{
  "rope_base": 10000.0,
  "init_std_o": 0.0,
  "beta1": 0.9,
  "decay_fraction": 0.693,
  "doc_mask": true
}
Each number is 200 + 40 x the weight over its row's rms, rounded and kept within 0 to 999. Layers, rows and columns count from 0. The size before them is the row's rms in percent of the matrix's.

# down: layer 9 MLP down (transposed), 1344x512, rms 0.0614, rows 758-775, columns 128-255
# gate: layer 9 MLP gate, 1344x512, rms 0.0653, rows 759-776, columns 128-255
# up: layer 9 MLP up, 1344x512, rms 0.0696, rows 759-776, columns 128-255
down758,094,177,163,160,162,198,175,212,212,185,233,204,181,260,190,208,203,295,238,220,171,163,219,182,220,185,222,193,171,213,239,191,171,188,201,223,135,171,171,207,227,209,169,142,242,159,239,182,214,313,161,149,183,276,202,173,244,237,197,128,113,167,203,242,236,182,181,165,125,191,186,182,248,160,158,147,214,211,258,149,235,137,180,220,192,194,210,189,238,306,215,209,144,189,173,212,220,229,271,251,225,199,198,220,188,171,285,190,210,270,202,216,213,195,230,176,232,184,230,214,162,263,235,205,269,215,211,254,192
gate759,096,121,239,162,217,252,215,219,180,156,154,198,238,198,242,195,277,195,182,172,161,209,232,127,195,241,259,194,182,122,195,147,311,135,220,190,339,217,242,192,158,309,182,199,217,223,192,212,266,144,256,173,205,176,232,219,221,176,135,192,172,263,189,115,169,211,233,140,198,128,172,181,297,258,155,154,239,197,266,192,181,269,172,256,225,226,234,148,201,178,151,189,231,185,215,256,206,229,218,274,182,188,248,241,228,186,243,207,169,166,211,167,149,238,241,252,202,243,204,177,139,204,207,206,190,166,215,183,226
up759,094,239,212,226,202,210,155,218,169,268,281,239,146,197,207,230,170,176,245,143,209,151,283,229,207,137,168,135,281,208,256,179,174,90,246,200,176,162,175,238,176,95,115,282,132,277,189,240,219,191,148,228,216,138,180,231,259,208,208,244,230,171,186,191,117,171,232,178,202,246,182,178,225,92,152,135,205,160,192,201,245,122,264,222,252,217,172,185,180,175,208,237,226,144,185,213,158,225,163,172,153,238,215,95,294,256,183,157,241,153,166,201,297,231,234,256,221,225,205,153,229,243,133,208,172,214,187,211,187
down759,096,192,195,211,218,220,295,195,166,173,190,245,253,279,178,238,260,289,118,228,160,253,227,172,158,152,229,218,239,192,280,92,166,165,233,143,225,184,160,131,158,252,251,211,243,146,182,188,214,114,212,155,212,222,220,195,195,179,195,175,228,257,255,199,223,182,181,161,225,201,213,202,174,259,218,192,201,225,240,211,171,271,162,270,147,201,220,181,258,284,216,167,225,256,240,230,170,234,192,252,241,167,204,297,173,169,180,173,180,214,218,224,183,181,171,229,195,189,206,183,234,198,184,148,294,194,205,168,258
gate760,107,232,181,217,238,173,113,180,226,248,206,297,213,174,222,136,192,153,188,199,189,188,200,215,143,220,115,153,218,126,173,200,199,193,183,140,263,214,200,226,168,261,220,229,149,168,234,222,193,225,195,220,258,231,203,219,174,229,230,194,99,257,218,113,101,290,231,251,229,248,220,160,174,210,210,174,200,227,222,192,249,247,186,167,107,268,149,184,166,149,193,203,171,220,175,198,180,255,198,237,163,241,211,204,148,158,136,238,157,165,143,226,199,245,168,221,173,211,220,187,191,187,218,190,173,196,189,184,186
up760,106,167,239,224,194,222,254,229,164,178,237,167,218,133,214,240,234,159,235,228,149,268,230,205,179,203,240,286,155,145,157,92,230,219,221,187,201,205,145,258,249,110,207,208,146,184,150,167,182,173,211,154,151,255,164,181,203,204,286,244,150,264,141,276,225,224,184,229,176,185,220,188,250,176,159,151,217,151,162,156,171,241,178,180,222,212,145,113,228,188,180,130,233,197,175,245,175,233,169,256,223,186,169,264,213,285,182,149,214,177,135,213,177,206,200,207,259,235,176,253,203,210,134,160,180,191,159,171,195
down760,109,325,170,227,204,281,184,185,136,228,176,249,167,244,184,196,186,259,216,179,202,262,258,174,242,207,183,287,176,247,193,250,197,121,194,195,169,217,134,205,270,183,233,161,258,215,206,174,153,217,188,178,202,220,186,264,153,171,264,189,166,190,204,190,221,185,197,207,226,148,268,225,194,151,222,239,151,198,139,220,229,116,176,241,193,174,182,210,201,167,136,112,204,209,251,247,187,199,251,202,253,175,246,205,245,121,264,163,199,216,263,167,208,158,204,156,171,204,218,194,204,224,191,177,161,171,162,235,223
gate761,109,238,230,149,216,197,206,230,257,168,138,251,261,144,165,163,250,164,214,179,170,182,174,194,93,239,155,213,205,177,189,176,194,217,239,167,218,258,148,228,231,188,171,138,161,150,145,180,187,186,201,219,253,139,193,213,158,277,212,216,178,254,178,200,170,204,187,227,184,210,188,174,193,241,218,216,165,163,167,142,191,259,232,210,224,256,179,193,216,269,179,168,145,235,222,210,233,195,241,182,247,181,190,232,217,298,194,202,173,141,171,215,176,233,178,255,125,155,200,182,191,234,192,273,159,245,181,252,142
up761,105,112,186,198,154,189,237,224,217,195,208,131,271,241,146,177,139,165,193,272,148,213,146,254,188,248,249,217,164,193,246,258,199,184,129,189,185,233,207,115,214,169,250,204,219,182,208,230,239,161,171,177,154,161,178,266,217,224,187,173,194,196,139,230,195,187,228,205,230,181,216,194,214,114,174,193,317,248,167,168,138,249,189,211,260,210,223,146,168,119,271,124,236,241,219,218,251,187,209,196,153,136,194,158,234,221,177,201,247,198,240,255,199,140,234,164,192,214,151,256,178,191,234,239,211,135,226,175,223
down761,106,196,201,143,228,244,285,196,124,168,205,240,203,214,190,229,270,189,206,193,202,142,139,166,280,176,276,268,209,253,187,183,162,222,191,194,209,240,241,249,212,204,175,158,203,170,215,180,153,166,239,129,192,164,201,181,191,153,198,210,187,197,149,198,287,189,202,141,247,274,175,266,148,156,149,136,188,170,167,200,172,225,202,254,202,202,215,255,258,161,143,212,231,205,163,236,193,126,132,203,135,252,208,194,223,208,233,194,198,205,255,149,196,155,138,142,136,176,188,213,226,168,234,172,215,217,194,245,174
gate762,105,249,179,158,109,238,122,221,200,221,170,146,178,198,209,240,176,189,232,165,188,146,227,174,213,177,216,163,203,192,238,233,217,191,154,230,145,192,170,222,239,168,155,228,279,210,303,234,220,181,199,215,186,184,227,204,137,164,186,225,152,242,218,200,139,219,167,161,268,112,241,229,221,168,111,135,188,239,207,173,270,225,236,208,230,253,205,223,137,222,231,178,155,224,229,175,143,264,186,194,138,192,216,218,202,128,160,228,205,170,214,314,167,187,172,193,131,277,211,271,199,180,156,225,136,157,247,183,169
up762,109,182,187,147,195,244,210,227,201,176,184,244,214,223,188,222,155,241,162,249,241,190,161,148,230,159,116,224,209,208,236,211,216,202,191,113,226,243,197,326,286,256,183,158,231,223,161,257,227,118,143,167,152,179,125,119,240,208,186,233,206,219,275,274,135,218,155,204,144,188,177,201,156,191,177,142,243,268,189,353,261,235,274,208,226,308,275,245,183,227,199,304,193,171,205,173,169,232,301,210,206,187,161,283,194,177,167,171,231,117,155,131,185,255,183,112,169,149,212,169,234,233,250,230,197,216,258,194,171
down762,109,243,203,159,188,179,255,164,208,255,229,244,293,241,192,197,240,137,201,170,228,266,190,213,245,199,217,142,165,198,213,201,217,136,210,143,187,213,206,223,150,194,265,190,200,201,257,129,215,185,193,232,183,203,220,169,197,195,167,187,237,194,154,234,171,175,149,203,244,239,130,187,184,188,212,191,238,176,180,227,121,213,154,218,309,199,172,183,278,213,234,253,206,230,230,216,188,177,270,183,239,232,265,209,233,178,142,202,224,199,237,168,157,247,156,232,113,133,193,200,209,277,136,157,95,158,166,147,210
gate763,096,230,223,197,173,148,134,192,113,236,181,239,225,217,241,183,184,189,155,152,180,222,201,174,233,175,125,151,246,209,197,178,182,198,181,234,238,163,171,195,291,175,213,217,142,122,157,221,210,250,184,206,234,210,214,189,189,134,230,167,190,175,187,219,205,189,225,220,226,219,226,126,208,263,214,186,134,207,229,178,249,149,143,223,172,174,195,236,201,162,271,199,136,229,145,185,266,213,187,268,158,230,208,223,150,196,184,172,180,165,159,223,209,175,192,245,224,177,238,217,229,215,229,269,200,243,165,158,258
up763,095,275,173,195,225,180,185,175,169,224,197,262,184,146,217,220,104,166,113,235,201,189,172,205,220,157,169,279,198,210,208,195,243,202,236,195,210,237,218,137,216,212,214,161,168,190,210,217,211,183,297,181,202,215,205,253,153,203,174,187,196,199,189,219,172,217,238,248,218,204,88,205,245,196,166,196,129,137,177,159,193,141,209,137,182,206,198,191,197,186,158,196,173,149,171,242,208,228,212,217,222,276,209,196,238,190,197,159,221,140,211,220,262,227,224,292,246,245,228,122,217,148,264,178,164,204,205,177,120
down763,097,131,178,177,200,176,277,156,222,169,213,143,209,216,153,136,171,198,132,219,204,203,134,131,200,210,168,253,199,99,169,130,190,162,194,283,228,217,168,166,142,222,106,227,161,149,166,168,204,151,151,193,215,200,159,197,197,162,223,177,181,196,174,249,224,163,208,236,191,186,217,168,198,202,133,239,212,269,226,196,221,229,223,223,211,213,241,226,153,164,172,168,208,243,197,200,210,137,187,220,181,187,150,263,209,134,106,206,200,247,180,228,228,183,199,126,192,173,185,189,250,248,189,165,176,142,186,217,166
gate764,097,245,150,192,241,226,174,177,177,162,286,118,181,150,152,184,199,194,209,156,284,253,215,199,242,60,232,218,217,215,132,245,182,217,229,115,235,164,179,244,241,246,112,241,182,198,236,258,140,206,217,205,219,245,241,189,190,233,270,184,208,190,216,208,192,146,208,165,132,281,170,156,196,219,196,171,80,136,199,206,137,145,248,267,183,223,258,196,189,159,156,210,205,201,216,147,250,161,199,142,253,220,199,163,176,191,224,235,150,141,138,135,206,214,131,219,222,288,178,120,279,177,178,213,214,175,214,255,309
up764,094,136,207,182,216,180,150,263,198,146,202,205,199,217,208,142,156,277,201,260,182,143,201,244,214,157,230,204,173,163,214,136,279,252,233,166,168,195,205,205,235,162,307,222,191,219,136,196,223,160,215,157,272,153,182,222,245,122,239,150,200,174,233,140,208,241,236,155,217,173,181,157,151,192,204,228,331,230,224,246,203,188,171,180,161,262,130,142,189,248,209,201,195,172,208,255,210,141,177,243,232,232,132,130,204,193,209,201,91,217,130,195,230,194,181,201,217,208,107,169,181,190,270,215,296,159,197,251,289
down764,098,155,255,118,203,237,133,185,204,281,210,264,173,212,109,194,239,147,134,127,265,210,184,224,191,164,186,217,247,204,244,190,226,203,186,214,206,245,213,185,163,250,173,196,193,161,213,202,196,233,253,153,217,237,226,151,228,179,144,214,190,190,192,223,188,215,237,191,137,188,314,241,235,176,234,216,103,175,212,230,204,168,209,206,232,234,167,203,214,135,163,203,203,204,106,153,154,249,199,207,189,243,250,183,201,185,250,227,200,186,197,206,210,163,223,167,143,247,212,223,181,166,210,225,233,171,197,182,196
gate765,101,274,275,157,194,208,179,162,207,271,172,246,275,210,137,279,221,291,193,189,180,245,191,182,248,142,240,239,164,145,189,122,226,158,209,167,250,184,141,236,194,258,271,229,157,179,171,167,162,171,152,282,164,179,198,276,137,155,173,180,241,243,211,243,222,144,262,244,249,175,226,215,204,212,195,215,163,232,160,136,258,140,225,315,268,206,143,122,216,201,207,191,199,197,147,187,215,197,203,239,200,178,126,247,218,223,185,213,120,221,271,289,182,224,156,230,195,150,214,250,179,161,197,165,203,160,177,258,185
up765,097,158,176,162,184,178,182,201,222,167,231,223,126,235,261,234,221,244,193,240,170,216,259,217,208,177,139,195,246,243,271,197,214,244,277,187,157,154,254,177,87,190,125,266,232,209,175,166,244,245,183,196,259,175,232,177,251,198,167,168,117,212,190,141,189,153,191,157,269,196,266,209,173,199,215,230,166,159,236,228,216,126,200,207,242,187,218,182,198,125,138,285,191,165,228,221,238,210,188,263,220,241,130,155,191,219,209,226,157,259,224,90,225,208,254,180,202,246,206,177,198,242,160,132,236,214,197,153,235
down765,097,248,186,260,165,228,253,223,171,212,146,124,183,258,238,257,257,193,250,201,264,242,126,137,176,240,240,192,163,236,211,290,207,236,160,236,297,199,151,182,279,173,183,194,187,151,188,210,226,221,185,197,226,196,163,160,140,168,237,137,212,199,239,175,191,139,247,165,143,207,230,238,197,229,215,208,258,240,185,195,202,229,166,215,244,243,88,255,160,218,244,149,140,146,239,183,225,207,170,197,249,193,210,221,261,211,219,183,251,163,263,199,139,221,195,163,266,199,163,186,232,172,156,136,204,212,164,281,207
gate766,100,195,216,212,195,205,197,217,120,204,175,207,175,163,137,146,174,144,224,219,146,219,189,236,160,92,180,205,253,221,88,208,258,143,124,223,205,159,197,254,173,217,229,163,211,194,176,229,182,194,193,185,137,196,187,195,136,223,183,157,84,198,194,177,165,238,258,194,194,207,250,229,235,179,160,262,153,153,219,235,199,200,232,199,138,195,204,181,78,144,260,85,236,156,202,255,188,229,245,181,185,228,234,138,221,181,192,176,175,178,183,120,191,262,155,167,174,242,176,223,222,167,194,128,127,187,190,190,165
up766,098,219,264,181,231,161,266,198,239,253,183,194,158,217,201,215,159,130,196,159,181,182,207,138,161,139,148,166,202,192,201,211,218,222,249,185,218,139,185,191,147,185,167,239,200,207,223,186,174,199,123,209,153,181,201,222,199,235,220,156,200,268,235,142,134,185,220,205,199,191,153,181,246,169,236,252,174,186,167,193,148,194,147,209,112,214,188,238,255,233,231,187,138,117,143,260,191,216,164,172,215,115,230,229,211,245,148,206,235,198,230,216,237,230,257,180,204,182,195,199,255,199,230,233,188,147,191,173,158
down766,097,232,243,219,183,209,128,176,192,188,169,154,176,213,203,244,223,166,166,238,290,152,209,284,182,193,234,233,143,184,230,156,207,186,221,214,222,221,180,205,250,151,208,143,227,273,272,265,197,245,188,223,144,217,251,212,205,188,241,146,221,239,178,187,128,190,206,167,144,175,192,229,242,191,224,132,238,246,162,202,236,195,251,174,158,236,171,236,296,223,197,137,207,224,189,227,195,209,214,94,245,138,190,254,184,198,140,200,191,252,214,176,225,176,246,202,172,222,208,158,114,166,207,203,181,248,227,192,100
gate767,095,239,238,222,257,145,136,244,222,246,195,136,190,214,118,164,129,313,151,152,239,238,177,199,215,173,186,134,164,238,250,216,195,193,205,236,171,250,164,185,230,195,162,192,248,248,215,250,210,262,225,272,230,250,220,192,206,218,235,172,154,260,212,232,162,206,251,233,195,292,144,211,211,203,143,184,178,120,244,247,163,101,153,180,238,225,204,246,217,262,255,207,191,238,231,183,247,238,108,191,244,292,254,215,152,216,137,142,159,186,289,255,165,218,134,242,218,257,206,149,158,213,152,264,194,164,182,254,235
up767,100,193,279,211,255,183,220,215,184,131,140,213,160,209,227,253,202,214,226,148,192,126,206,243,176,206,187,202,170,213,225,216,183,120,209,236,216,193,170,182,176,186,165,271,170,247,241,198,166,130,226,186,231,183,179,238,204,224,186,219,313,169,256,241,228,243,196,189,230,217,203,233,157,147,258,174,168,157,203,169,197,187,118,266,218,221,205,213,249,186,241,215,199,232,222,232,278,146,188,211,235,199,178,222,213,174,208,248,172,149,239,221,144,219,181,226,160,181,180,148,154,230,164,186,212,294,225,255,158
down767,095,202,169,201,216,198,144,173,137,191,135,205,200,173,167,173,179,215,220,203,221,219,217,194,176,202,138,259,213,160,181,253,211,183,173,229,196,253,183,150,229,202,192,206,232,219,225,218,220,296,170,235,220,179,224,224,230,162,164,159,198,147,169,152,176,218,159,168,171,272,219,257,188,201,169,209,124,179,181,194,129,182,141,168,236,207,229,177,157,232,158,168,194,202,120,145,174,247,181,248,195,246,265,239,183,146,200,247,203,176,223,260,162,156,207,245,222,203,289,200,205,214,80,213,133,213,151,225,211
gate768,098,129,198,209,184,96,139,268,258,236,212,224,178,214,277,268,176,247,191,168,187,211,246,196,227,163,178,217,171,207,235,164,225,214,164,226,212,166,185,181,217,229,234,207,178,161,249,204,185,138,221,223,203,207,245,231,213,156,226,168,227,196,202,204,164,225,244,188,203,164,222,193,197,147,220,132,175,238,235,306,174,142,200,215,209,208,209,236,258,153,152,157,200,177,184,186,280,206,205,164,210,193,262,255,200,120,203,211,218,153,171,202,216,210,94,131,178,144,216,227,199,274,204,154,230,250,217,193,158
up768,096,190,213,174,189,123,266,177,178,163,168,117,160,121,191,184,182,148,204,222,200,225,263,126,168,277,156,153,226,162,148,266,227,248,134,179,194,254,170,143,246,187,159,127,209,210,200,271,227,210,196,79,187,179,230,191,212,247,217,232,219,179,233,200,299,154,131,178,193,186,238,153,193,220,132,217,175,137,186,150,244,204,232,143,204,294,162,170,194,247,195,210,211,162,194,197,189,271,264,189,200,270,184,293,242,229,174,136,229,216,207,252,277,180,128,204,144,273,172,132,328,113,164,205,183,190,156,253,219
down768,097,208,196,194,133,185,156,214,216,171,233,241,218,257,237,223,178,170,203,238,229,206,176,235,293,181,263,282,275,234,170,194,272,170,209,201,194,145,154,295,261,221,267,115,194,135,150,153,200,155,209,247,228,184,184,178,223,152,233,247,285,216,244,251,148,252,205,175,156,176,184,241,162,180,199,197,217,232,240,229,200,134,113,245,185,190,223,223,177,182,260,158,210,167,178,198,201,184,185,197,230,198,167,180,211,197,179,221,167,173,159,246,188,184,235,227,271,192,268,185,157,171,279,144,174,196,169,146,154
gate769,101,182,203,186,202,157,221,156,150,177,232,210,159,185,187,147,225,187,145,141,253,237,221,202,254,193,152,226,214,245,184,233,203,210,220,166,151,192,229,209,210,239,171,120,222,154,248,122,299,182,161,212,221,121,178,228,190,244,284,199,151,209,195,169,166,172,215,165,209,131,214,195,170,242,237,233,245,281,200,194,179,146,189,268,192,189,162,154,216,225,196,190,176,155,234,174,255,210,152,204,251,149,224,143,159,278,217,235,246,174,241,167,208,277,210,205,251,214,176,150,196,165,239,217,222,178,207,148,209
up769,106,204,216,263,227,147,227,143,179,250,225,175,162,203,231,194,205,104,170,190,263,195,285,158,157,248,181,228,149,138,226,262,217,216,138,263,175,259,173,176,208,242,215,65,177,217,260,173,207,98,219,220,161,127,216,142,174,197,168,230,165,229,176,157,263,172,214,165,236,137,256,218,172,160,169,194,251,278,239,171,141,191,178,176,240,179,150,187,273,185,274,127,188,194,202,224,190,222,224,194,263,283,217,176,134,184,206,218,234,187,214,187,242,158,211,180,217,265,201,182,140,189,235,236,280,150,207,184,206
down769,092,182,217,142,152,206,177,194,202,224,218,236,138,222,251,292,219,258,182,284,123,185,185,208,191,204,261,117,211,136,240,158,238,175,268,228,185,189,231,221,214,185,211,246,210,235,162,212,200,243,223,156,205,217,211,176,225,141,266,212,200,173,141,221,164,206,217,207,218,237,234,174,219,165,202,239,185,197,202,154,239,205,221,225,179,231,258,259,177,192,238,253,166,191,235,145,107,204,203,207,187,248,200,252,163,194,214,203,174,250,203,178,198,193,233,236,148,158,209,254,137,159,141,174,190,212,249,238,232
gate770,108,151,187,198,154,191,143,103,251,214,178,267,231,88,199,189,214,230,177,163,164,188,225,156,195,186,133,175,185,154,202,213,170,239,232,272,211,180,200,231,245,204,198,102,227,156,167,235,197,213,154,223,207,110,206,190,192,195,188,186,170,238,146,225,195,142,265,120,194,208,196,228,124,188,179,159,248,195,188,205,251,209,207,201,210,191,215,115,222,206,183,198,213,165,254,167,205,204,238,117,201,198,186,290,150,216,219,111,168,103,146,217,175,147,166,290,167,286,268,184,201,206,144,171,243,251,223,267,181
up770,115,229,192,167,229,215,229,191,197,128,185,79,167,211,171,224,179,172,219,240,244,211,174,202,198,205,232,246,223,187,187,126,177,228,193,93,169,241,229,177,173,252,193,241,159,191,204,170,204,217,218,192,208,132,176,185,151,230,192,176,197,247,249,168,157,219,152,270,252,243,119,245,165,177,329,176,214,177,183,211,183,171,259,136,212,275,219,233,201,131,135,232,173,173,112,118,168,142,214,249,281,131,191,170,170,179,234,276,247,187,233,130,202,175,193,171,243,181,157,158,138,212,222,120,142,198,259,271,119
down770,107,394,144,170,239,240,256,261,191,210,253,160,278,210,182,109,208,190,271,243,193,171,167,208,185,151,148,124,220,184,196,186,184,134,180,214,237,190,174,207,231,197,207,196,202,212,158,245,197,132,226,197,242,146,143,192,200,226,223,216,168,156,228,203,210,202,209,259,218,183,174,190,226,224,147,181,71,207,140,250,67,191,215,142,164,151,218,270,180,270,188,175,180,221,189,191,205,187,248,176,213,198,203,185,204,195,175,237,179,231,236,216,212,167,211,185,202,232,145,202,237,200,195,207,220,172,133,261,296
gate771,100,331,99,192,255,195,153,210,157,264,218,185,176,194,199,219,165,185,157,190,153,259,207,207,180,200,193,189,211,172,233,205,157,184,94,145,212,197,239,166,143,196,191,151,190,221,151,200,218,210,229,181,212,229,229,159,173,108,259,238,171,229,186,193,196,172,231,259,148,162,208,177,248,189,153,193,141,237,188,202,195,153,229,261,197,187,227,210,270,214,170,229,121,260,173,185,250,260,210,177,209,177,153,218,179,211,166,239,209,105,183,201,225,202,206,201,218,272,237,189,213,240,161,236,229,166,197,223,223
up771,096,179,292,191,178,183,206,164,161,211,147,270,144,219,213,165,176,244,202,221,128,233,157,212,128,114,255,257,206,221,189,176,138,208,237,239,214,188,156,197,230,202,217,185,259,106,214,191,190,210,149,238,194,234,192,151,195,218,218,191,190,273,350,124,169,199,198,231,194,250,179,235,288,217,215,171,116,182,173,199,206,241,87,185,181,257,198,150,185,259,140,133,186,206,246,207,148,167,208,215,233,199,196,210,178,238,210,158,160,146,224,245,218,95,221,159,234,159,209,272,148,155,230,247,216,222,227,222,171
down771,096,56,186,189,240,215,221,192,175,183,189,152,244,218,271,266,196,133,173,181,279,204,160,269,277,179,179,229,171,215,169,207,217,207,164,205,242,208,209,227,234,207,167,214,215,246,134,229,152,181,223,202,254,172,163,224,184,236,205,260,175,200,171,199,186,213,305,175,136,222,216,189,179,182,165,185,252,194,256,222,222,146,193,192,286,156,211,180,235,212,240,231,244,165,184,197,252,210,219,228,198,132,164,173,249,177,251,268,227,253,148,172,177,209,145,202,108,205,220,164,178,183,167,155,166,201,213,236,192
gate772,101,169,229,93,190,238,189,162,197,231,184,134,222,175,222,146,164,220,200,121,192,190,161,345,272,222,250,219,204,207,193,253,238,132,197,175,240,273,208,189,229,219,179,255,176,178,169,223,240,195,169,229,280,173,220,156,216,255,135,237,191,191,221,231,179,168,246,199,175,174,184,196,251,248,158,252,172,208,265,183,163,208,197,214,137,176,235,243,196,199,202,245,107,257,164,284,191,260,235,179,197,168,219,266,123,171,251,168,208,171,230,194,159,260,259,160,232,168,217,187,177,229,199,197,194,191,181,168,221
up772,102,184,188,162,163,191,208,173,116,198,132,259,224,274,238,170,180,175,109,219,226,170,179,237,310,225,136,202,197,192,201,143,193,177,249,236,183,151,176,164,203,236,157,241,192,251,149,232,263,112,233,259,210,180,271,182,184,223,174,169,171,203,260,186,318,170,218,264,89,115,212,280,194,180,228,177,242,118,174,133,225,224,255,189,185,169,251,181,176,151,209,198,210,234,222,208,163,155,233,248,92,201,195,203,241,281,221,155,300,206,146,118,191,253,239,194,254,182,178,190,193,204,147,248,190,221,118,220,257
down772,102,211,235,166,222,190,177,168,211,202,111,235,229,170,137,215,192,193,193,212,156,216,202,145,232,175,206,189,212,159,200,171,202,229,151,265,178,142,190,198,244,173,279,191,184,220,224,150,224,304,217,158,217,180,204,287,188,176,182,204,194,221,236,182,193,146,190,192,218,241,197,216,240,184,170,249,264,202,142,261,214,184,183,125,277,255,269,145,206,187,187,103,263,167,207,167,239,203,194,195,223,212,144,170,189,195,180,299,152,207,155,216,154,180,219,252,149,193,241,166,147,188,113,131,189,184,275,217,178
gate773,122,240,200,209,180,187,188,203,248,237,205,245,176,211,211,153,246,154,283,167,190,210,155,214,197,231,171,182,196,209,211,330,189,193,269,159,252,193,191,248,246,240,167,183,179,161,186,168,212,257,156,212,202,256,197,234,197,237,174,274,219,149,166,210,174,201,136,206,234,189,215,298,160,229,192,262,147,217,238,209,161,140,215,162,247,166,214,194,202,212,119,171,217,224,194,178,142,218,187,209,211,214,219,225,185,190,216,139,72,148,196,180,257,181,233,229,230,271,194,308,205,230,274,234,208,234,153,172,173
up773,130,293,222,144,151,110,233,225,211,207,238,203,236,173,215,211,274,238,138,196,248,162,189,228,253,153,239,234,218,225,238,160,191,243,171,184,190,132,158,150,217,155,186,292,216,212,252,227,153,168,189,198,264,184,226,274,204,183,217,176,186,252,210,203,203,192,291,228,164,190,234,168,170,161,316,244,158,164,146,245,247,171,155,235,121,184,279,232,178,218,191,78,189,145,248,164,184,227,165,219,202,143,155,176,172,197,260,192,202,230,204,155,250,176,238,189,211,190,200,198,210,198,202,166,185,125,167,176,196
down773,123,210,118,167,185,223,177,189,203,215,226,164,155,213,198,121,212,159,210,217,139,210,197,143,190,267,173,145,243,191,206,261,172,214,270,164,211,201,153,253,194,263,211,96,89,178,175,225,190,192,178,156,201,248,196,194,162,208,166,156,180,99,196,204,292,256,91,194,199,174,186,201,173,185,158,206,234,209,205,219,155,221,170,196,200,222,172,166,223,214,170,243,173,194,79,166,158,221,205,217,164,215,216,163,127,238,144,189,152,237,273,261,173,192,188,209,240,150,176,218,221,175,232,213,271,168,197,195,241
gate774,103,217,177,206,212,131,183,199,160,142,97,226,209,190,164,244,171,179,187,197,140,227,234,231,271,200,237,241,145,106,178,134,115,211,177,209,163,243,194,192,232,184,227,215,204,143,177,217,229,242,147,166,207,209,137,156,169,253,242,232,154,242,189,213,144,217,182,273,216,199,163,230,176,250,240,142,225,191,248,206,183,226,153,153,213,253,153,180,190,112,218,138,160,249,231,178,181,202,240,184,220,159,160,260,263,228,205,244,232,142,191,231,225,166,209,173,125,157,196,214,142,270,232,223,194,199,166,170,224
up774,099,213,236,192,122,237,219,220,224,153,212,276,244,138,163,237,82,272,216,233,136,158,146,181,140,242,271,158,277,209,252,171,201,258,213,217,238,179,196,179,153,228,282,255,221,229,234,182,164,244,159,160,151,175,193,209,197,156,139,239,220,209,241,241,114,233,190,164,233,222,220,164,244,174,182,211,238,144,149,228,224,214,200,264,185,252,228,206,187,209,240,144,192,182,170,209,92,251,231,214,194,142,205,120,184,141,257,136,127,199,237,210,146,111,222,207,214,196,152,195,244,220,186,195,170,230,190,193,207
down774,102,208,217,227,148,211,136,189,183,240,216,238,218,177,217,99,230,237,192,191,258,192,283,237,163,257,194,292,172,230,227,237,176,132,177,233,294,214,217,149,179,221,259,197,235,236,154,219,183,177,264,174,221,138,261,234,202,196,247,211,145,147,263,118,200,156,145,224,265,229,195,226,233,205,152,229,149,240,162,141,151,229,215,288,204,254,187,254,185,124,225,175,183,228,236,249,181,163,232,183,249,297,272,143,218,156,230,159,238,212,181,240,161,173,172,268,261,248,244,232,133,176,232,204,245,188,183,213,155
gate775,096,241,185,211,265,212,164,198,170,205,211,270,228,243,169,262,154,151,269,197,186,140,156,217,212,180,202,191,208,191,223,194,213,225,248,176,230,206,263,162,196,235,272,173,278,208,181,171,191,192,182,218,190,228,219,230,192,225,113,222,213,166,134,165,271,225,123,263,162,252,164,204,180,184,168,187,198,139,160,165,201,182,193,232,260,153,234,202,209,223,178,202,203,181,219,221,219,170,192,186,184,171,237,240,173,170,192,227,249,321,271,234,179,190,202,263,169,209,195,255,134,209,264,222,197,159,153,241,179
up775,094,182,218,172,179,247,165,234,174,214,184,123,171,202,221,171,173,154,180,170,240,164,232,226,189,190,264,239,239,172,216,175,185,201,137,231,127,167,149,225,253,210,212,140,139,203,252,212,134,251,144,181,236,259,188,251,188,184,193,191,178,181,232,171,158,243,242,218,239,173,193,254,209,266,244,213,200,136,229,125,275,196,117,212,156,203,178,287,193,119,206,122,117,177,130,207,138,228,180,155,235,248,119,231,270,147,243,130,182,168,151,129,181,250,290,183,172,194,212,228,204,128,164,148,217,217,152,151,225
down775,096,214,211,188,185,176,175,204,169,170,239,212,251,112,189,204,231,205,286,199,124,229,192,172,173,228,225,187,191,176,248,147,213,233,150,94,217,199,186,168,169,245,157,147,204,202,186,204,187,214,159,209,230,209,140,225,248,213,128,220,129,149,195,188,208,127,169,158,133,250,135,120,246,225,201,234,219,238,187,171,293,200,222,256,193,198,184,166,214,170,171,177,204,267,178,150,209,171,169,206,164,215,162,213,195,214,233,138,189,301,230,190,236,169,133,261,215,231,201,173,265,205,222,173,214,247,189,200,166
gate776,094,191,145,224,157,255,190,157,203,223,216,213,262,252,168,179,188,176,181,133,190,210,143,342,305,190,185,178,108,200,287,249,188,131,200,240,135,170,199,150,176,270,144,150,155,238,178,235,186,164,182,197,177,248,230,167,195,159,244,186,229,118,181,264,200,152,146,132,149,273,225,189,221,211,179,283,167,167,261,219,174,153,157,167,185,208,225,194,203,192,198,175,165,163,203,171,222,263,155,150,319,220,214,201,149,210,156,221,166,154,129,184,186,138,149,234,209,256,155,249,231,185,179,155,202,203,142,177,205
up776,091,139,185,262,234,246,217,225,261,219,230,156,221,193,134,180,204,233,203,232,273,191,152,233,221,174,190,170,193,194,245,163,181,225,169,128,226,220,177,225,188,150,187,205,298,212,209,200,238,186,203,123,271,195,198,172,159,155,110,184,215,173,93,271,201,254,172,199,216,167,183,197,205,235,136,249,237,211,173,257,171,222,260,182,256,202,198,180,225,273,225,249,217,199,239,246,182,138,188,248,188,248,259,181,158,216,239,113,228,309,211,137,128,209,245,151,210,209,152,178,247,177,197,228,198,204,171,157,153